Each number is 128 + 32 x the weight over its row's rms, rounded and kept within 0 to 255. Layers, rows and columns count from 0. The size above them is the row's rms in percent of the matrix's.

# layer 8 MLP down (transposed), 2048x512, rms 0.113, rows 931-983, columns 384-447
size [103  98  97  98 114  87  95  93  94  94 115  96  98 101 101 105 109 101 102 120 104  99 108  89 109  96  87  98 100 102 100 102  96  87  89  91 116  96 102  97 112 103  99  92 113 110 103 101  91  92 107  99  98]
[[ 80 152 156 184 122 145 151  59 132 151 183 131 135  88  81 166  95 144 135 150 100 157 191 176 140 123 127 140 127 125 125 137 123 134 120 135 126 153 178 130 151  77 169 155 101 153 106 139 189 166 156 126 171 138 131 103 142  78 153 106 114 141  83  86]
 [116 183  84 161 148 164  92 163 122 130  90 142 129 170 187 106 138  76 120 107  95 144 168  56 154 129 135 167  38 113 125 171 122  92 133 144 127 145 122 177  71 137 147 187 116 103 138 148 182 153 114 132  90 118 158 124 134 139 116 114 118 143  76 168]
 [ 93  84 101  93  84 129 112 137 119 159 122 191 168 127 107 128 150 135  71 112 169 139 111  54 121 132 120 143 156  85 156 127 168 155 167 123  81 135 114  75  93 151  40 115 158 162  78 111 114  87 123 155 168 106 155 162 130 147 144 105 141 116 159 117]
 [140 147  69 113 113 125 181 100 135 136 100 125 141  71  93 133 135 113 149 158 103 155 131 127 149 120  96 122 152 130 142 138 110  66 191 172 154 123 134 110 103 107  75 142 129 119 187 102 159 158 121 105 114 171 134 159 120 106 133 144 176 162 119 112]
 [152  88 145 151 138 118 146 169 127 166  60 145 124 170 106 149  92 141  46 112 170 175 142 191 195 200 121 150 145 149  98 122 127 198 169 133 160 106 156 125 117 140 143 141 141 146 116 133 126 137 121 151  53 133 133  32 187 115 115  95  71 172  96 107]
 [133  73 124 163 148  58  66 148 153 117 115  93 141 128 132 151 142  97 103 118 109  67  93 148 152  74 130 138 124 110 149 102  63 140 106 176  90 153 118 114 108 138 108 116 113 152 146 105 134 138 134 133 115  93 128 147  86 123 126 200 116 163 101 128]
 [135 161 186 153 138 126  81  73 179  66 167 154 157 125 173  97 133 115 182 126 154 143 147 157 124 153  85 144  88  60  89 138 131 124 134 170 149  88 157 101 138 116 148 138 138 140 157 124 116 123 164 198  89  84 122 153  61 135 166 109 127 103  85 138]
 [164 116 127 122 156 116  72 167 113 144 138 138 102 125 119 143 109 107 111 194 136 127 152  99 150 144 125 100  92 127 117 124  94 166 164 168  93 104 183 121 163  97 135  99 176 158  72 154 129  73 102 131 143 106 127  97 192 131  75 142 170 158 171 132]
 [132 175 180 118 168 139 116 113 131 118 149 126 143 131  94 129 128 133 103  93 115 139  84 118  88  91 111  74  87 138 157 151 100 113 163 138 104 148  80 147 123 134 132 130 164 129 205 127 102 147 136 118 124 111 112 130 138 195 191  72 147 141 176 107]
 [106 136 117 102 126 150 127 115  86 174 134 168 135 135 169  89 135 120 149  83 173 124  90 113 130 128 143 100 125  76 111 123 136  69  97 112 150 110 148 179 153  86 144 133  93 141  88 164 113 182 159 149 106 135  67 130 129  99  96 161 148 189 154 160]
 [113 114 127 113 103 101 165 155 102 163 172 145 115 120 169  94 115 136 134 157 192 111 123 102 107 150 119  93 124 154 165 144 136 127 107 126 135 141 134 139 171  96 108 188  85  84 122  74  73  77 106  93 109 163 138 190  78  46 124 131 112 115 150 166]
 [121 121 160 158 184 153 142 126 105 130 114 136  99 118  52 161  53 137 182  94 127 103 174 122 131 138 130 121 152 143  88 157  93 106 163 105 123 128 127  82 142 107 180 137  85 151 101 120 164  96 140 145 127 170 164 111 180  87 115 106 116 126 153  93]
 [ 96 122 124 144  76  59 232 139  78 158  92 176 103 107 104 120 195 131  85 200 155 125 100 155 152 157 122  94  83 153 146 119 147 109  81 123 124 155 148 173 122  89 107 116 141  97 137 137 178 104 131 111  92 126  60  71 147  88  51 120 191 161 117 177]
 [155  71 116 136 140 155 169 112 139 178  99 164 110 144  58  99 116 119 192 144  76 170 154  69 211 159 111 191 155 148 139  78 184 136 173 110 190  59 147 146 137 160 119 162 141  95 101 120 163  84 102 122 213 195  97 115 139 152 161 112 193 138 157 107]
 [100 174 129 149 174 122 157  94 151 138 131 135 149  50 133 140 144 126 104 127 205  99 121 112 148 129 176  99 117 135 143 128 132 165  87 116 167 130 118 134 109 118 147 146  87 132 131 140 127 117 126 151 106 151 139 122  62 140 140 120 129 163 155 112]
 [149 121 104 122 150 156 140 163 195 143 127 136  76  82 105 113 158 163  90 109 117 167 130 144 120  81 152 146 138 124 110 196 109 151 118 170 220  85 174 163 118  71 167 125 180 145 152 148 104 123 179 129 159 132  85 134  69 106 104 166 170 132 143 129]
 [160 133  85 143 157 155 119 162 156  88 133 203 132 127  96 112 146 109 107  98 118  96  96 160 153 107 189  85 119 142  65 148 103 153 155  94 123 110 132 100  99 110 141 162 162 128  90 107 106 154 123 142  69 147 102 109 182 106 110 107  56 111 126 117]
 [117 124 156  69 113  46 101 130 137 118 160 119  65 134 117 133 110  65 190 177 109 113 166 112 123  83 161  83  96 104 136 159  68 177 123 162 181  32  74  72 172 142 104 119 111 127 130 145 137 167 122  71  72 113 163 135 152 112 151 133 109  83 101 126]
 [121 134 150  83 122 125 144 139 147 156 145 148 114 137 145 200 172 153 153 106 107 126 180  89  96  93 166 151 131 106 131 149 141  83 130  81 122 153 131 168 139 137  98 104 170 168 118 162 167 144 148 107 104  69  60 125 134 115 129 147 117 129  96 136]
 [146 119 144 121 116 128 186  74 157 116 144 196  99 174 131 118 148 105 146  93  83 144 113 114 139 131  99 142 116 126 200 112 107 170 171 126  66 153 107 136  83 164 168  92  62 161 106 122 106  94 153 145 111 126 184 149 104 165  80 189 142 117 112 170]
 [151 119 102 134 138 122 136 137 121  55 125  50 113 128 117 152  57  81 130 149 129 157 107  97 140 143 127 143  97 131 124 187  63 173 126 138 136 107  68 106  94  90 154  84 142 150 115 160 152 107 149 113 160 170 143 156 144 117 108 111 121 107  94 128]
 [135 106 157 124 107 112  49 119  57  88 174 119 110 134 130 126 185 141  84 129 134 116 129 146 104 115 117 101 131 120  72 179 143 126 157 161 130 145 109 126 154 153 112  91 165 132 128  88 111 158 145 151 183 138  79 151 116 165 145 110 160 164 169 155]
 [149 138 111  77  51 130 164  45 138 145  91  90  92 122 112 120 158  94 132 125 133 123 164 117 210 131 150 125 137 161 151 122  98 137 102 150 119 134 135 162 102 136 124  84 120 121 126 122 111 180 143 119 158 188 115  99  94 127 132 139  64  93 121 137]
 [118 159 117  79 133 129  62 146 169  83 145 148 132 114 121 120  68 127 138 151 156 107  70 148 141 116 114 133 155 112 119 114  93 155 111 119 144  59 114 129 104 170 136 184 166 111 118 135 155 214  88 169  72 114  63 110 189 178 112 165 141 102 127 158]
 [ 82 152  47 174  90 159 169 119 156 136 105 112  96  84 124 166 122 138 132  76 107 128 200 110 173 129  97 114 126 143 175 139  60  89 167 100 130 139 160 115 195 149 135  59 131 133 172 139 187 129 104 125 100 128  89 140  99  82 168 138 147  62 153 144]
 [ 88 132 144 117 110 127 112 168 142 119   5 130 139 153 134 142  92 131 196 158 103 125 158 106 141 149 123  88 206  87 137 138 172  98 218 155 102 141 131  88 194 106 150 107  42 134 147  87  99 143 179  95 154 118 177  94 117 133 184 139 105 126 133  82]
 [ 91  84 104 123  99 139  99 116 159 138 185 166 129 155 164 102  90 145 103 159 188 137 116  83  95 176 119 148 121 140 161 119 158 131 177 137 104 113 142  92 101 124 130 154 123 103 114 106 197 109 125 204  76 168 128  70 141  97 146  94 103 136 155 150]
 [144  94 146 196 120 123 122 123 104 117 140  94 134 114  98 193 187 153 163  64 145 185 173 103 162  69  82 127  89 127  92 114  78 147 153 126 125 116 139  97 126 188  75 174 115 125  79  89 109 138 156 166 187 136 172 107 160  99 200 124 139 103 136 125]
 [120 130 151  75 111 104 100 144 163 181 184 120 160 167 134 109 113 139 186 177 140 130 106 131 100 184  87 137 153 103 120 216  99 108 158 170 121 120 225 156 151 161 119 103 110  84 145  98 195 128 118 106 104 143  73 107  66 163 149 119 169 171 156 110]
 [167  83 150 221 164 124 111 119  98 168 134 157 129 141  63  69 142 206 143 139 102 165 122  91 124 169 107 144 187 128  51 121 140 119 147  89 149 139 168 117 116  57  95 116 117 135  95  78 128  99 100 133 183 112 121  77 113  33 167  96  95 115 108 158]
 [128 171 113  95 105 166 114 102 159 144 107 114 193 154 120 126 141 173 177  99  79  92 240 151 138 122 177 162 131 108 109  39 127 127 164 100  90 121 138 122 158 116 162 193  71 211  77 126 137 118 151 145 120  84 165 169 156 114 122 117 114 133  92 154]
 [151 105 149  91 140 104 148  56 123 109 124 131 116 130 226 150 105 178 153 123 177 141 125 108 140 113 147 123 129 159 156 120  97 114  90 128 107 136 117 144 121 169 143  77  85 123 155  72 105 174 117 151 146 107 131  96 102  93  77 162 130 133 151 186]
 [154 157 125 147  64 106 174 125 129 110 107 151 185 142 117 174  92 171 111 120 156 118 140  97 153  99 110 122 156 108  95 200 172 121 112 124 166 134  68  91 141 134 104 157 114 116 123 150 108 159 165  60  88 119 146 110 168 159  82  99 120 115 167  85]
 [ 92 136 171 120 161 147 126 104  97 115 128 114  55  96 103 175 167 105 109 106 112  74 128 148 118 127 164  87 104 147  91 130 135  97 158 148 119 168 140  70 141 182 155 132 161  77 155  59  94 208 141 181 114  94 162 172 133  80 130 143 133 124 120 126]
 [ 75 164 107 100 149 122 150 151 102 121  86 128 100 140 110 136 214  78 150 139  79 106 187 105 117 146 154 130 181 144 116 172 124 118 154 216 109 159 138 158 138 118 112 148 123 139  94 148 163  82 137 160 127 163  96 100 110  96  97 134 111 114 144  52]
 [130  81 151 146 153 188 115 158 126 124 128  48 182  35 140 130 157 141 130 161 109 157 199 171 111 142 133  71 135 127  85  69 183 130 152 150 220 178 121 143  96 167 133 146 147  98 157 142 145 105 123  77 142 134 171 123 239  88 153 220 121 131 150  99]
 [135 134 133 121 160  51 147 100 135 149 110 135 154 167 150  94 123 166 128 142 183  61  74 134 178 179 142 170 140 174 115 105 117  87 205 124 123 196 174 102  66 128 223 121 107 139 184  99 133  82  79 140 121 147 130 156 141 129 109 135 126 167 189 119]
 [154 140 144 124 139 140 130 147  59  92 120 110 151 150 179 121  66 117 174 180 118 114  76  71 109 115 120 110 147 105 115 116 174  63  48 123 149 127 184 148 136 140 121 115  92 103 131 149 140 131 106 133 191 189 130 131 157 144 152 115 151 118 128 187]
 [117 108  93 151 124  95 110 173 172 156 182 166  75 129 109 153 118 133 111 151 109 135 147 154 189 132 119 125  91 118 119 198 143 129 174 131  63 120  42 103  95 100 129 154 107   8 163 123  96 136 163 158 162  95  78 161 129 129 158 168 148  80 133 163]
 [137 141 112 149 146  60 161 110  83 102 134 142 159 157 132  95 105  65  94 104 147  80 147  61  67 151  88  94 178 167  99  95 120 165 142  97 124 170 191  85 147 107 134 148 139 136 131  63  89 142  80 145 163 101 147  91 174 196 160 107 153 155  54 124]
 [197 136 138  87 111 127 114  84 136 131 162 109  64 128  88  93 141 134 107  95 138 150 130 156 183 133 140 113 144 167 111 137 128 140  85 148 160  84 182 171  85 100 117 155 106 103 141  94 134 151 137 132 132 126 112 193 105 168 120 138 139 167 117 127]
 [ 97 134 146 109 126 111 135 137 148 143 174 112 140 134  83 113 183 102 126 101  68 170 141 130 135 124 119 144 123 105 120  92 112  64 224 148 145 118  93 124 121 153 126 128 171 116 174 118 113 133 121 119  81 156 137 125 151 122 120 123 110  41 187 178]
 [176  74 125 111 148 126  83 145 107 155 139 127 147 149 118  99 138 126  98  94 147 149  97 183  50  93 108 130 190 136 168 135 135 124 108 131 137 170 145 135 105 113 132 110 109 103 119 111 102  29 134 128 122 162 151 168 114 100 128 142 139 105 116 126]
 [132 147 145 162 171 193 130  75 141 179 154 150  99 157 145 143 134 125 121 151 152 163 187 138  94 174 128 127 100 122 128 116 116  96 100 158 138 132 109  60 102 172  67  88  98  99 121 150 140 115  67 138 147  63  71 183 156 154  59 135 130 132  72 134]
 [110  84 135 145 151  85  82 186  63 110  94 165 138  88  63 112 154 116  64  70 134 182 138 148  65 110 137 119 127 108 157 113  84 132 122 172 104 162 151 123 114 127  96  75  86 129 129 143 120 143 121 101 145 105 149 102 156 117  90 100 182 190 157 141]
 [134 118 103 146 116  83 117  80 140 168  86  74  90 148 140 112 131  96 167 132 125 106  87 158 120  96 137 106  88 159 105 181 119 134  61 127 157 127  87 146 156  96 110 146 128 149  99 118 113 151 147 137 133 139 113 184 145 138 116 118 134 138 135 156]
 [111 135 166 129 128 118 127 148 122  87 102 178 124 133 203 131 104 147 132 126 106 167 113  81 166 144 179 154 101  56 145 101 123 207 155 108 165 114 115 190  97 131 170 122 148 191  76 161  92 141  96 150 122 180 152 122 154  79 142 131 154  99 176 166]
 [201 150 114 104 166 161 103 121 170  66 136 131  93 135  90 115 144 129 116 127 176 113 144 104 158 130 163 154 111 117 131 155 152  91 114 109 156 109 128 129 124 158 124 145  98 106 135 123  73 176 156 101 169 136 117 165 143 151 114 159 115 103 103 147]
 [127 114 163 156 149  88 126  75 131 160  97  89 113 130 137 114 166 180  98 155 111 160 143 165 105 127 133 130  85 108 138  94  87 148 169 102 189  81  93 123 172 170 137 127 178 226 109 114 131 110 170 156 108  70 127  66 134 152 112 125 115 103 146 177]
 [140  95 128 111 113 179 150  96 147 204 149 146  89 154 141 146 188 104 145 120 109 165 156  97 135 122 169  94 135 133 116  59 116  96  83 110 187 129 139 124 114 128 113 125 130 108 132 166 146 158 173  94 166 138 123 128 147 114 142 104 180 115 136 176]
 [102 114 133 131 157 111 199  74 143 106 148 129 137  87  52 145 169 137 152 127 159 114 148 171 154 144  85 142 131 132 120  98  58 150  99 139 105 105 146 131 127 198 167 100 121 166 154  83 133  91 131  57  91 175 143 110 128 115 110 169 152 111 164 158]
 [121 130 137 173 121 122  86 100 126 172  65 116 158 165 119 171  95 164 108 141  83 122 165  78 123 135 177 142 106 162 157 160  85 121 221 158 159  77 160 141 128 119 191 161 111 131 180 165 155 131 122 152 102 136 180 141 158 109 140 108 134  88 129 170]
 [139 184 143 136 131  96 113 103  44 101 134 127 117 125 136  83 112 173 123 128 150 140 139 137  94 122 138 185 175 142  70 135 186 120 118  88 150 155 154 183 115 144 143 121 133 158 144  92 165 153 108 144 106  52 134 131 213 146 164 215 140 163 133 135]]
# layer 8 MLP up, 2048x512, rms 0.0777, rows 932-983, columns 384-447
size [107 100  98 108  84  95  90  93  96 117 101  97 102 103 101 107 101 105 116 101 103  96  94 106  97  94 101  93  99 101 104  97  91  97  96 105  89 100 101 111 104 103  97 109 114 100  97  97 102 108  98 102]
[[157 151 155  95 103 126 152 134 146 107 177 146 177 130  80 153 129 209  92 111 201 122  96 115  82 133 107 138 112 108 154 103  85  88  55  88 109 152 134 112 188 114 130 152 138 118 129 143 116 124 194 148 170 144 130 100 109 113 112 103 140 165  86 144]
 [ 95 176 131 127 114 142  68 189 143 135 202 112 105 111  53 148 126 173 133 163 161 168 147 169 114 134 137 129 126 122  95 129 178 121  25  78 163 121 128 164 131 132 135 134 131 116 117 100 154 102 137  95 104 150 160 176 151 187 142 162 186 133 111 137]
 [164 143  83 119 125 107  96 125 141 130 167 115 137  88 145  99 138 134  91 147  97 137 151 135 171 158 140  84 112 127 123 101 198 136  65  95  99 146 186  66 149  58 130 190 121 100 137 101 118 107  99  94 196  90 123  81  99 111 168 122 161 102 132  37]
 [165 121 125 110 112 147 179  75  98 133 105 123 158 122 161 143  72 108 111 112 127  68 111 122 149  86  73  81  98  70 120 178 136 160 187 161 168 120 128 143 100 184 140 161 118 126 133 133 132 134 114 195  97 110 132 147 115 131  83  90  65 153  62 148]
 [143 142 113 103 186  50 127 153  89 133  86 148 155 117 143 164 133 121 192  81 125 158  91 146 162 131 118 124 145 146  79 154 133 125 105  96 187 141 119 169 120 140 144 107  57 123  60  98 127 118 129 136 135 193 187 129 153 107 134  66 113  54 162  74]
 [128 156 148 131 150 166 186 118 120 115 154 123  84 142 146 122  93 106 106  98  85 131 102 114 110 151  84 128 127 164 100  87 133  93 114 119 118  90  87  67 132 194  96 145 139 129 138 159 152 126 112 130 122 135  86 136 132 116 117  86 108 147 106 117]
 [189 131 132 119 174 123 161 126 143  93 154 139 175 156 134 202 148 121 147  95 138 109 172 176 111 122 155 103 104 131  47 103 143 148 145 152 122 127  77  92 126 138 114 133 105 121 168 115 135 121 107  82 130 187  73 160 118  84 120 171 126 116 158 109]
 [ 83 111 131 132 132 159 164 137 105 121 163 100 105  52  99 146 128 111  89 175  99  55  97  66 140 119 140 102 133 100 172  96 141 110  73 163 135 122 149 112 120 183 124  92 124 179 162 117 135 155 106 109  40 100 201 155 160 124 136 135 116 172 137 121]
 [130 128 178 180 113 183 162 112 185 105  85 132 146 140 156 164 109 175 119 139 151 124 120  97 150 150 124 128 100 151 168 106 143 124  96 136 195 159 162  96 135 162 145 106 119 222 122 115 160 164  92 151 122  60 119 144 158  98 112  62 153 111  99 122]
 [187 157 120 105  96 130 131 141 147 153  95 145 150 138 121 197 173 109 183 138 152 128  95 167 190 125 151 140  94  65  55 119 110 187  76 125 136  84 156 183 133 115 130  96 123  69 151 132  95  97 128 113 129 172  87 123 131 136 112 168 117 151 139 139]
 [ 97 174 121 120 134  94 128 158  76 123 176 133 183 115 107 112 134 116 116 139 120  16  45 157 150 180 162 173 131 138 127 117 164 158 121 177 152 110 153 119 113 138 111 105  79 123 118 121 117 175 135 103  80 102 133 152 127 183 138 117 118 108  97 140]
 [111 101 132 124 123  86  62  93 160  96 101 137 101  86 155 112 179  99 136 119 164  93 111 125 120  87 140 120 115 101 127 155 106 105 122  98  92 112 131 163 122 181 179 117 188 139 148 133  91  66 193 111 107  97 152 149 117 172  68  94  91 102 150 148]
 [107  19 130 155 150 142 141 157 106 118 208 130 130 115  89 208 108 115  88 154 112 132 171  74 131 157 143 107 140 185 111 113 111  89 126 102 121 204 125 150  98 121 158 129 110 124 106 150 173 126 139 137 209 109 101  90 108 137 118 106  62  93  96 142]
 [130  98 146 132 136 165 145 155 143 190 124 191 106 164 139 104 156 136 101 198 120 172  97 113 128 126 123  98 130 102 190 140 133 137 160 162 143 167 120 120  86 138 139  85 148 123 163 109  45 153  95 120 129 107 115 160 186 172  98 136 149 104 130 110]
 [ 81 134 182 128 184 133  94  96 121 110 148 181 155 125 126 149 201 159 128  84 117 140 154  85 150  53 127 134 123 130 109 104 121 121  76 124 161  60 135  91 133 163 142  70 163 131 117 124  95 149 117 137 129  88 151 110 167 113  96  57 120  58 122 134]
 [113 131 122 119 150  51 124 126 148  95 128  84 152 100  89 138 154 128 142 120 118 129 149 139 110 105 176  80 150 134  83 140 180 110 129 110 190 104 142 160  90 131 163 121 131 124 176 106 124 102  91 222 123 161  89  91  88 189 143  89 147  91  88 181]
 [121 116 123 127  36 141 133 155  78  94 124 100 209  92 135  63 191  92  87  84 151  90  82 146 178 155 142 133 178 122 118  97 115  87  87 109 116 186 140 124 115 161 108  85 106 141 112 141 172 118 161 139  88 133  68 162  77 134 206  97 119 157  90 123]
 [135  39 141 124 168  88 141 130 130 131 137 126 125 144  68 153  69 135 109  99 129 137 156 121 123 117 162 126 159 142 107 148 165 139 144 156 105  81  98 131 141 104 165 110 107 105 119 161  93  98 159 225 114 150 131  95 109 106 143  93 135 112  95 120]
 [148 152 133 111 123 139 123 121 158 140 109 153 124 118  72 125 101 117 147 172 128  30  79 182 101 135 106 138 150 119 125 176 166 181 128 150  72  48 179 116 119 150 163  78  97 177 139  74  85 106 130  64  73 122  95 111 112 155 112 133 174 101 157 208]
 [132  65 110 101  63 140 116 102 158 119  96 113  98 131 145 176  74 170 106 150 124 159 120 149 120 106  89 105  93  55 137 136 184 169 151 119 145 164 143 115 142 106 164  96  88 134 135 124 140  93 119 133  70 151  86 154 126 179 230 147 162  80 103 106]
 [179 142 199 157 132 164 148 145 122 159 110  87 101 128 131 149 112 154  91 168 139 118  72 156  77 134 162 162 146 122 192 119 179 161  83 131 173 102 100  74 103 116 137 111 127 104 178 155 137 132 113 116  83 148 127 132 133 135 172 121 111 164 106  93]
 [ 82  69 107  67  86 143 128 128 162 135 134 160 154 156 140 121  90  99  73 147 139 176 117 147 105 140 156  86 105 160 102 129 195 143 134 146 126 117 154 128 145 115 155 126 139 138 113 111 107  83 106 115 153 115 159  70 155 122 138 148 130 125 146 165]
 [126 112 136 131 142 122 101 130 131 131 120 104 141 101 131  88 115  92  88  88 130 197 149  76 118 109 143 111 112 116 131  69 100 132  98 159 143 101 170 133 139 115 138 140  99 153 158 126 154 169 101 127 101 207  98 132  53 141 117 156 144 137 148 183]
 [135 125 138 113 142  97 123  95 161 120 148 133 172 194 119  35 145  85 181 213  82 140 147 102 158 140 133 154 135 171 152 116 133 122  98 174 200  96 122 116 125 122  98 144 110 150  76 102 119  78 111  72 119 108 105 152  98 140 137 156 113 124  80 151]
 [125  95 191 101 142  81 100 154 150 151 152 136 124  99 120 132 160 133 105 149 134 153 120 153  96  35 108 159 172  82 138 141  83 105 176 100 139 139 110  75 143 103  85 110 170 120  78 178 186 104 146 187 152 139 134 143 173  90  92  75 105 131 140 127]
 [132 151 133 141 119 115  87 143 146 162  92 120 157 102 138 117 159  79 176 148 111 102 174 152 127 111 105 165 128 111 146 128 145  99 108  92 117 149 109 111 151 139  65 128  74 123 110 109 175  94 134  97 137 146 129 165 109 133 143 119 118  68 161 143]
 [153 137 143 109 169 152  83 120 194 143 155 115 111 152  94 175 150 127 161 110 143 124 122 119  95  85 122  91 139 125 159 150 101 112 167  95 138 143 115 169 171 106 115 195 132 135 106  92 141 121 114 176 169 103 117 137 114 159 116 108 162 105 118 163]
 [164  94 133 155 141 107  96 149  82 131 172 115  87 125  97  96 145 150 147 108 144 175  61 120  69  76 166 129  90 139 114 134 148 169 140 208  53  91 158 128 121 109 133 111 106 151  93 171 168 127 142 101 166 158 118 113 140 128 107 138 208 177 138 174]
 [142 125 152 123 105 161 105  97 110  74  91 118 134 163  92 101 143  96 173 113 133 132 147  77  70 126 145 119 117 116  84 114 122 161 138 137 148 117  94 138 127  78 159 129 164  86 135 123 115 131 131 137 153 143 140 152  74 160 124 125 113 131 186 176]
 [142 153 143 138 131 166 107 123  83 169 124  91 255 125 164 142 165 131  71 152 113 130 137 133 146 144 123 166 108 119 126  93 158 140 169 129 103 169 104 126 163 144 144 175 153 192 150  95 177 103 142  97 136  95 107 123 106 106  99 144 147 135 148 140]
 [154 126 133  78 151 127  81  72 133  67 166  87  95 111 118 140 115 119 111 121 123 163  82 134 165 138 146 220  95 110 157 145 184 175 126 185  67 122 156 108 136 139 180 171 129  82 119  93 155 161 108 145 108 163  98  74 199  89 106  83 138 125 119 144]
 [138 145 126  86 137 129 125 106 139 148  98  71 155 145 100 136 164 103 172  97 159 139 155 131 110 133 125 167 121 131  72 160 177 180 132 125 102 116 134  98 140 121 107 111 180 107 168 144 140 160  74 127 162 130 125  64 119 108  67 135 120 154 162 141]
 [177 136 132 123 108 135 101  72  91 100 145 146 116 111 112 135 182 113 120 147 151 146 149 103 157 183 115 111 115 161 163 150  94 162 118 144 108 182 126 132 177 147  39 137 124 169 122 101 177 110 123 113 169 218 135 115 122 147 141 121 108  83 151 117]
 [ 93  89  97 174 115 126 167 140  38 174 139 120 158 118  94  67 132 105 112 108 157 163 138  58 129 190 136 108  99 176 138 150 133 109  98  65  92 133 168  92  97 175  88 143 150  96 131 171 141 153 122  95  79 119 122 114 113 125 145  94 139 106 105 121]
 [ 89  86 131 120 130 147 214 144 124 145 133  75 173 144 167  77 127 106  84  93 114 149 190 131 102  85 120 104 173 107 137 111 102 136 138 139  90 162  89 115 178 135  83 154 150 105  89 149 119  91 127 199  98 106 163 108 146  83 135 152 128 179 129 160]
 [106 131 239 112  55  71  88 105 173 162 121 130  97 162 153  65 151  65 128  92 105  92  60 128 140 137 123 142 143 162 160  73 179 123 122 122 128 120 147  68 130 123 106 112 104 112  89 182 117  65 117 127 151 144 111 164 114 138  79 126 110 153 148 111]
 [121  83  93 123 120 135 177 136 177 139 156 114 171 163 156 131 121 207 105  79 141  97  99 163 136 120 124 144 165 109 159 149 111 124 117 114 119 107  87 163 135  94 128 155 144 129 161 160 134 134 146 151 154  87  72 106  72 167 112  88 114 158  66  46]
 [113  85  99 138 195 171 181 100 125  89 144 122 142  99  90 177 159 121 123 174  96 109 111 125 127 132 115 173 159 153  92 152 117 112 123 135 123 119 179 135 143 138  64 123  98  63 126 115 172 126 152 146 152 154 127 116 135  96  69  96 146  60 139 189]
 [100 143 136 162  63 175 169  79 166 183 124 132 111  93 169 121 136  97 131 136 124  87  68 118 130 113 162  89 143 151  94 196 199 109 139 131 153 100  62 133 110 179 109 131 176  96  94 174 158 138 102 116 116  84 122 197 141 122  94  72 114 110  77 128]
 [142 134 133 105 131 117  87 141  95 130 147  77 115  91 146 123 133 157 163 156 218 120 115 139 115 166 156 116 144 134  89 126 130 146  92 160 118 151 142 197  95  88 138  91 164 119 151 107 106  93 173 146  76 121 128 175 110 123 120  63 147  68 114 119]
 [148 138  88  67 173 130 129 144 154  95 160 105 148 101 138 116 136 151  86 165 160 135 111  97 112 169 126 119 142 125 148 157 158  84 174  54 188 114  93 120 123 176 182 160 141  38 165 151 118 116 110 138 116 163 121 158 181  34 155 147  97 122 134  69]
 [140 105 116  92  90 174 124 152  99  83 148 117 171 124  85 112  92 118 127 190 134 117 191 116 133 146 124 102 130 127 143 101 139 200 145 130 116 134 190  80 114  50 111 176 119  77 103 158 114 127 156 148 104 120 125 132  83  78 149 144 198 129 106 131]
 [ 77 154 132 128 143 139 118 157  90 138 176 111 105 154  35 114 215 158 140 150 118 127 105 140 131 195  51 140 133 141 130 125 119 134 122 194 102 143  82 164  97 144  81  92 120  82  69 123  57 124 144 157 114 123 115 139 111 164 165  80  67 140 140 116]
 [105 155 112 117 121 145 152 181  84 125 111 119 120 151 116 148 158 107 133 146 109  75 222 133 208 140 103 139 109 150 103 143 110 143  67 151 116  88 121 112  96 149 164 100 153 112 107 147 167 114 203 129 103 115 133 137 116 107  86  82 136  89  66 142]
 [128  69 144  96  84  90 115 125 146 155 129 106 105 140 144 140 119 138 100 139  60 169 123 151 103 174 122 153 120 157 158 116 140 147  92 144 181 175 120 172 163 152 171 137  98 122 140 123 150 136  73 157  55 100 115 136  94 158  65 100  89 149 132 110]
 [139 161 152  91  88 114 122 110 129  93 151  87 124 133 153  72 147 138 133 126  49 130  70 132 102 161 161 138 103 169 176 146 104 116  73  89 157 102 134 175  89 149 107 134 137 182  58 119 224 177  96 135  89 180 115 129 127 158 128 139  61 135 155 126]
 [ 88 113 190 159 171 149  65 106 113  95 140 152 128 166 110 114  79 138 112  93 117 105  88 189  66 129  90 166 152 111 106 148 131 124 112 114 132 100 147 144 120 183 100 111 126 138 103  93 157 128 172 116 121 163 195 109 108 145 120 118 135 149  96 172]
 [148 118 162 112 198 107 185  76 131 174 124  74 126 139 173  95  78  92 141 144 178  75 136 122 132 140 129 108 107 118 173 108 128 141 166 178 113 146 120 128 160 123 128 199 119  97  54 110  94 141 159 145  60 125  81 124 154 160 138  96  56 113 151 133]
 [102 111 114 119 138 123 165  99 144 173 151 138 102  98 150 144 110 132  95  92 133  96 162 134  95 108  92 141  99 148 133 137 127 136 114 148  92 158 127 130 149 126 106 105 141 148 102 140 102 109 142  70  81 137 154 103  84 127 149 114  90 124 108 109]
 [164 145 106 157 170  91  65 123 134 107 104 134  97  89 181 111 124 130 120 121 154  76 117  83 133 165 101 140 155 106  72 135 163 141 125 157 104 120 140  72 105 116 101 101 140 159 192 126 120 157 153  89 132 127 105 124 126  92 169 160 126 163 129 143]
 [162 124 174 102 156 145  66 137  92  58 168 129 103 228 118 124 143 155 153 150 113  85 157 120 131 110 116 127 112 176 129 142 153 159 171  63 173  73 109 143 127 143 184 108  96 100 142 170 111 158 114 151 149  71  85  74 135 106 152 111 154 120 149 140]
 [131 124 104 117 139 155  88 139 114 118 108  73 196 117 144 114 115 150 173  98 143  96 102 157  80 155  58 109 121 106 112 107 153 179  78 168 114 129 121 118 164  96 177 118 104 116  87 132 119 141 175 114 101  80 137 155 133  82 130 140 140 146 167 147]]